Part of a small language model's weights.
Size: 14 layers, 2 heads of 64 (1 for keys and values), MLP 576 GELU.
Architecture: LayerNorm before each block, no biases in attention or MLP, tied embeddings, attention and MLP in parallel.
Training: a variant of SOAP for these matrices, 147M tokens, 2236 steps.
Each number is 128 + 24 x the weight over its row's rms, rounded and kept within 0 to 255. Layers, rows and columns count from 0. The size above them is the row's rms in percent of the matrix's.

# layer 9 MLP up, 576x96, rms 0.222, rows 373-389, columns 0-95
size [ 99 101 103  96  96  97  97 105  98 103  99 115 107 106  95  89  93]
[[117  82 140 147 148 158 135 117 123 140 137  81 124 150 113 132 124 152 137 129 117 133 158 123 142 151 125 102 117 124 116 158 107 128 144  99  89 128 131 121  84  96 173  99 124 127 104 169 161 122 117  98 147 157 114  70 151 108 174 144 149 163 142 113 106 128 156 105  97 146 129 128 215 140  92 123 128 112 122 124 117 121 134 119 127 133 125 131 199 148 136 126 155 154 107 136]
 [145 170 158 124 136 122 135  98 109 121  96 126 177 173 158 119 147 146 126  88 117 161 118 131 155 100 168 117 113 105 104 149 111  97 129 182 158 100 134 152 122 131 122 127 148 177 129 112  72 113 130 140 109 114 155 116 119 112 147 144 111 118 129 150 126 116 159 114  76 121  74 127 125 108 107 108 143 157 149 158 160 153 166 131 152 119  90 121 174 133 123 146 118 102 144 115]
 [137 134  95 114 129 122 142 107 159 149 157 120 153 113 138 114  78 160 158 166 152 102 109 129 108 111  86 131 122 138 155 142 127 143 137 117 166 124 129 177 143 130 141 163 119  76 103 113 172  88 112 143 110 125  82 158 111 102 125 122 128 145 171 129 109 152 128 141 109 104 147  80 117 163 116  85 132 125 131 138  67 151 118 168 164 144  95 126 124 100 132 105 117 130 120 146]
 [173 140 102 126 144 157 128 126 151 115 159 185 120  80 126 131  76 168  84 122 124 172 159 130 115 120 115 142 113 120 114 133 123 126  97 136 116 114 135 106 106 156 157 160 101 143 128 128 145 114  99  74 125 142 141 109 122 123 118  95 141 159 170  92  96 105 123 140 163  88 160 134 116 142 139 135 135 123 143 166 110 121  83 121 110 114 153 139  99  90  90 145 144 113 124  94]
 [ 98 132 127 107 122 164 136  63 134 114 117 107 139 113 117 127 136 113 160 154  83 118 171 149 153 128 143 154  92 116 141 148 166 109 147 110 126 135 110 163 121 141 125 131 105 187 150 140 144 107 115 135 137 166  95 113 100 116 168 108 117 131 126  67 178 154 142 115 143 124 148 108 122 129 121 130 100 120 113 111 112 121  57 143 127 161 101 105 150 102 111 145  97 136 133 160]
 [141 177 143 142 141 122 128 131 130  67 158  91  96 129 123 142 127 151 138 149 127 115 166 145 114 150 129 129  58 101 116 143 185 108 102 106  95 171 123 117 162  69 124 127 163 168 138 149 163 105 134 149 141 146  86 174 123 132 150 133 110 129 163 135 132 112 116 111 119 110 136 146 140 128 113 133 128 131 151 150 144  78 129  78 135 132 130 142 114  96 134 137 142 140 125 149]
 [128 138 122 155 124 133 178 161 156  92 142 123 145  82 146 138 138  94 121 156 131 144 129 124 111 112 168 116 122 156 142 138  87 124 139 138 121  80 140 123 173 149  94 119 126 103 123  84 129 135 139  89 150 140  92 131 117 160 140 133 165 126 124 131 181 103  93 128 158 134 155 119 153 103 121 162 122 132 153 177 100 134 139 108 155 112 124 162 133 100 122  64 138 109  86 136]
 [105 131 125  90 108 144 170 108 115 178 143 137 141 138 152 135 111 167 133 137 118 113  87 147 128 145 130 156  95  71 155 121 110 154  89  85 125 123 152 155 123 112 118 184 125 144 143 131 138 157 128 131 148 124  98  70 144 132 124 132 124 106 145 126 133 113 167 163  84  93 158 160  89 153 144 169 147 112 131 113 108 161 181 142 113 105 133 122 108 111 130 125 125 124 146 106]
 [100 122 125 183  86 150 111 123  85 138 146 137 133 149 149 121 131 174  96 124 126 161 132 122 112 137 117 133 110 115 169 111 120 132 135 121 134 111 129 186 113 139 144 125 185 136 108 124 107 147  88 136  91 124 105 115  96 211 140 113 109 144 123 150 114 108 130 149 113 142  89 163 156 143 158 138 123 107 151 152 117 122 160 132 113 115 103 114  95 157 102 147  95 141 124  88]
 [139  93 101 162  92 159 103 165 140 123 148  83 160 140 151 130 133 145 166 149 171 111 119 128 120 154 157 154 125 134 160 164 131 134 112  78 111 125 141 160  87 138  90 121 140 112 149 176  91 125 111 103 115 141  92 107 164 157 155 128  99 114 150 125 120 140 132 106 135 117 126 124 146 126 119 129 138 139 146  91 189 147 182 128 106 154  95 118 144 150 138 146 116 114  97 139]
 [134  86 169  89 146 147 150 160 126  84 118 131  91 133 147 116 126 120 164 143 141 125 161 111 143 146  96 110 144 132 163 132 107 112 127 104 105 133 156 121 130 129 152 150 147 128 161 131 118  90 109 140 149 179 122 141 140 109 107 173 154  89 123  95 120  48 117 147 119 146 146 134  93 140 136 167 115 142 151 185 148 157 116 105 127 125 174 118 140 123 125 139  98 129 148 137]
 [133  73 117 146  96 164 120 113 113 123 117 141  76 190 123 163 109 144 143 152 123 118 129  79 136 115 155 100  87 140 140 137  87 157 133 142 126 212 116  87  82 177  92 152 149 123 130 135 167 114 133 122 121 122 155 120 107 159 123 153 118 116 113 117 126 127 114 101 149 126 136 130 129 116 104 122 150 110 165 126 127 142 101 133 148 101 149 126 145 113  93 122 122 150 127 133]
 [ 76 158 125  99 133 149 117  86  98 117 145 139 159 178 121  82 127  98  94 152 123 122 109 103 148  84 128 117 135 183 132 132 180 139 119 161 133 140 127 101 128 135 126 105 128 122 140 133 137 135 115  90 171 139 104 114 165  90  78  98 168 111 151 169 145 131 120 152  99  58 123 123 137 133 141 126 122 161 123 117 136 102 139 110 151 139 133 134 143 126 132 134 127 102 136 101]
 [142 120 119 125 147 128 112 138 132 162 142 142 171 120  80 142 121 141 130 103  71 160  72 166 136 121 108 155 133 116 165  92 118 148  99  89 153 121 125 154 123 124 109 168 129 123 117  88 205 126  77 165 145 116 129 134 130 138 142 122 130 112 122 105 112 145 191 153 147 107 138 110 145  86 132  95 109 119 145 132 119 150 147 124 121 137 149 132  82 131 106 103 125 130 140 128]
 [105 112 161 124 139 114 138 142 118 120 120 142 120 135 108 144 113 168 105 112 164 153 146 137 105  93 155 104 106 152  78  91 110 147 131  69 187 148 150 138 145 197 123 121 140 107 135 120 119 144 145 114  94 131  94  82 132 142 162 112 132 105 114 135  86 152 103 108 126 144 134 121 105 134 119 112 160 129 115 125 158 125 157  77 118 104 148 118 109 164 159 159 158 140 126 110]
 [100 140 136 102  77 126 103 125 137 120 129 154 148 159  87 129 106 172 123 137 136 137  85  86 115  92 150 106 153  86 109 145 119 144 153 158 135  93 127 131 154 159 129  99 178 119 130 123 147 137 125  85 161 128 172 133 122 129 169 102 151 130  97 162 112 163 115 129 154 106 161  96 136 100 137 143 108 110 158  97 113  90 139 104  71 126 112 112 142 132 137 119 153 144 133 141]
 [155 141 132 130 133 121  94 122 161 113 122 157 137 117 163 104 128 125 124 138 160 134 101 142 168 110 102 103 154  96 114 127 138  89 140 112 130 140 134 153 158 160 141 163 144 158 118 157  88 107 114  94 166  92  93 139 129 137 139 120 133 164 142 144 152 135  96 110 108 150 113 107  83 207 139 148 130  96  88 132 119 144  94 145 103  86 162 100 155 125 129 111 161 136 112 146]]
# layer 9 MLP down (transposed), 576x96, rms 0.217, rows 373-388, columns 0-95
size [100  92 102  93 105  92  95 100 102 101  98 128 108 100 103  90]
[[105 111 143 117 129 102 120 107  82 132 186 128 116 100 135 144 121 145 130 108 118 161 132 123 145 162 108 139 135 175 133 117 161  69  86 141 108 107 119 105 125 134 126 125 136 149 106  90 160 163 133 125 134  98 139  95 192  75 122 121 124 177 174 125 126 125  73 123 134 116 115 128 148 160 109 154 168 146 145 115 137 120 165 143 123 133 101 110 132 130 154 147 146 135 155 141]
 [136 145 111  64 126 163 121 141 140 159 151 148 119  85 131 135 114 149 125 112 125 104 106 128 156 119 145 137  88 120 122 116 126 134 109  96 136 127 120 148 160 139 140 135 103 112 106 164 169 103 143 177 122  84  86 123 129 161 150 113 145 134 137  74 145 125 121 160 176 129 115 116  61 111 161 135 153 157  97 130 109 119 126 132 143 136 124  83 113 139 120 179 159 159 111 138]
 [152  75 128 152 129 132  87 143 117 113 132 129 106 117  33 137 119 120 127 124 127 164 112 142 127 123 161 124 122 142 133 123 139 128 114 110 136 149 139 135 102  84 171 143 162 147  82 163 137 157 122  99 105  92 119 118 123 119 152 150 120  91 104 115 143 115 117 145 143 126 143 103 125 174 145 113 127 128 126 121 109 132 166 173 127 115 131 135 115 134 202 124 172  85 132 126]
 [144 135 120 129 118 107 151 130 141 111  75  98 128 141 145  99 165 126 105 146 131 135 128 139 152 137 137  68 136 120 169 150 160 111 117 122 105 132 142 123 154 135 125 125 117  96 130 126 119 112 139 162 105 197 107 141 113 161 117 136  99  95  95 143 156 143 105 145 103 124 118 152 108  44 156  99 113 154 140 134 139 136 168 183  83 147 119 146 149 129  96 121 138 149 140 120]
 [120 109 142 130 143 116  99 155 120 115 150  96 181 134 117 120 108 112 154 115 125 165 141  72  84 127 108 152 138 138  99 100 139 151 112 152 165 130 126  58 177 119 119 144 102 164 199 105 156 139 126 120 169 139 133 111 121 126 123 138 135 182 129 141 118 150 115 158 121 112 106 140 135  93 108 137 122 129 142 136 116  74 143 123 110 152 154 136 153 115 136 103 120 135 150 155]
 [116 134 120 179  77 133 138 132 125 190  94 122 153 146 136 160 135 120  86 138 109  79 124  88 114  83 120 103 153 141 110 104 129 132 121  90 144 101 127 164 122 139 150 165 117 123 137 116 100 121 139 120 166 150  97  95 109 125 175 130 127 152 140 147 100 129 152 142 119 107 121 105  99 138 119 141 127 131 132  90  99  91 162 188  88  99 124 121 131 100 112 105 140 110 134 122]
 [102  96 119 133 126 120 150 139 153 114 137 140 129 136 143 135 115 122 122 138 124 123 102 155 121 126  64 102 107  80 110 113  97 130 124  98  95 147 152 108 141 130 161  99 115 132 117 150 168 145  83  97 120  91 103 143 146 124 172 108 144 125 149 158 162 121 137  81  83 169 172 135 116 158 123 108 160 118 135 160 145 182 113 117 133 103 110 168 102  84 129 124 152 129 111 151]
 [112 100 104 156 131 127  92 128 170 126 142 125 123 104 123 180 128 131 168 129 154 115 122 144 139 160 150 138 122 161 110 118  80 152 123 181 131 122  94  69 115 145 130  97 129 112 120 125 101 117 127 105 124 120 134 133 132 134 102 168 156 133 152 139 141 118 121 119  98 163 162  90 176 149 125 143 104 105 121 128 115  82 165 166 110 132  83 118 171 102 127 144 171  97 113 140]
 [116 115 112 131 132 116 120 137  93 116 115 138 141 141 149 113 122  80 121  91 158  86 138 162 145 132 120 136 133 132 100  99  55 116  98 116 145 130 108 129 113 101 118 134 140 108 118 156 129 100 123 188 128 142 131 148 132 145 171 106 100 159 103 121 121  87 128 135 110 160 151 118 109 112 125 107 106  92 134 123 165 101 129 171 208 167 137  93 114 129 150 142 135 138 160 110]
 [135 153 120 125 100  68 139 135 122 142 148  78 107 124 159 132 173 137 137 134 118 162  53 149 103 162 101 142  94 135 126  99 121 117 144 119 164 103 127 134 151 145 144 155 152 132 142  74 103 109 132  95 160 139  73 148 106 145 136 124 137 138 106 128 151 147 160 174 134 114 115 132 125 114 116 141  93 130 114 129 106  88 104 119 142 106 128 132  95  88 135 126 132  90 111 152]
 [117 151 115 108 111 111  77 128 134 151 143 144 122 145 117 162 119 178  93 137 140 112 158 111 134 148 164 173 127 112 150 150 106 105 162  89 142 138 172 112 158 147 147 154  53 124  97 141 101 123  98 134 124 168 109 100 150 126 155 133 124 121 110 127  89 175 172 140 102 100  99 133 113 139 108 141 127 132 140 128 176 129 142 154 135 104 107 119 151 133 124 150 148 114 155 101]
 [117  59 107 158 157 192 146  99 144 148 115 133 106 141 133 133  87 132 143 118 144  96 148 120 122 142 131 105 109 140 169  90  85 136 127 155 116 167 140  92 143 141 137 158 156 151  91 149 149 141 105 144 133 126 134  85 143 127  93 164 116 110 133 154 130 103 106 121 127 165 137  78 116 144 160 144 163 130 137 129 116 134 120 161 153  88 120 129 159  95  89 120 109 121 127 126]
 [158 143 108 125 113 133 124  75  98  95  98 118 144 120 133  65 150 149 118  80 107  74 175 138  84 128 172 119 126 160 115 186 147 150 168 145 139 140 110 128 153 148 108 105 142 108 131 131 124 142 128  88 158 127 131 145  99 132 106 129 143 128 153  96 112 133 118 126 171  84 136 158 100 121 112 106 118  86 117 158 115 147 137 118 115 149 119 149 142 147 154 150 112 119 145 139]
 [120 145 115 120 103 115 103 128 119  99 124 123 124 146 138 135 132 120 182 157 146 102 177 117 140 136 132  79 177  82 121 148 126 139 141 169 166 135  96 104 146 125 145  71 171 146 156 154  73 147 131  96 132 103 101 107 143 132 126 127 144 132 137 132 144 123 105 123 138 114 133 163 127 162  62 145 134 154 141 149  80 136 131 122 137 134  93 125 140  78 121 115 101 135 123 152]
 [144  92 115 140  94 127 142 109  85 182 121 126 118 106 125 155 152 144 108  76 139 122 113  89  87  87 102 137 145 117  60 121 157 162 141 150 147 138 142 127 127 164 188 132 146 107 146 117 140 154 134  97 128 159 107 127 120 146 148 131 152 122 127 147 116 113 121 154 135 144 132  87 102  76  94 143 104  90  98 118 107 143 103 122 131 105 145 124 132  87 126 131 111 159 140 122]
 [112 147 127  99 117 144 115 168 116 157 104 132 131 113  81 118 162 139 130 129 133 134 142 122  88 111 106 134 135 124 124 125 136 143 156 111 117 145 111 115 138 163 158 128 112 134 109 146 126 149  72 125 138 109 122 120 144 142 123 113  90 143 157  87 162 154 138 162 163 187 133 170 126 156 142 101 142 116 131  90 167  72 110 109 160 118 128 117 171 121  67 128 115 151 153  80]]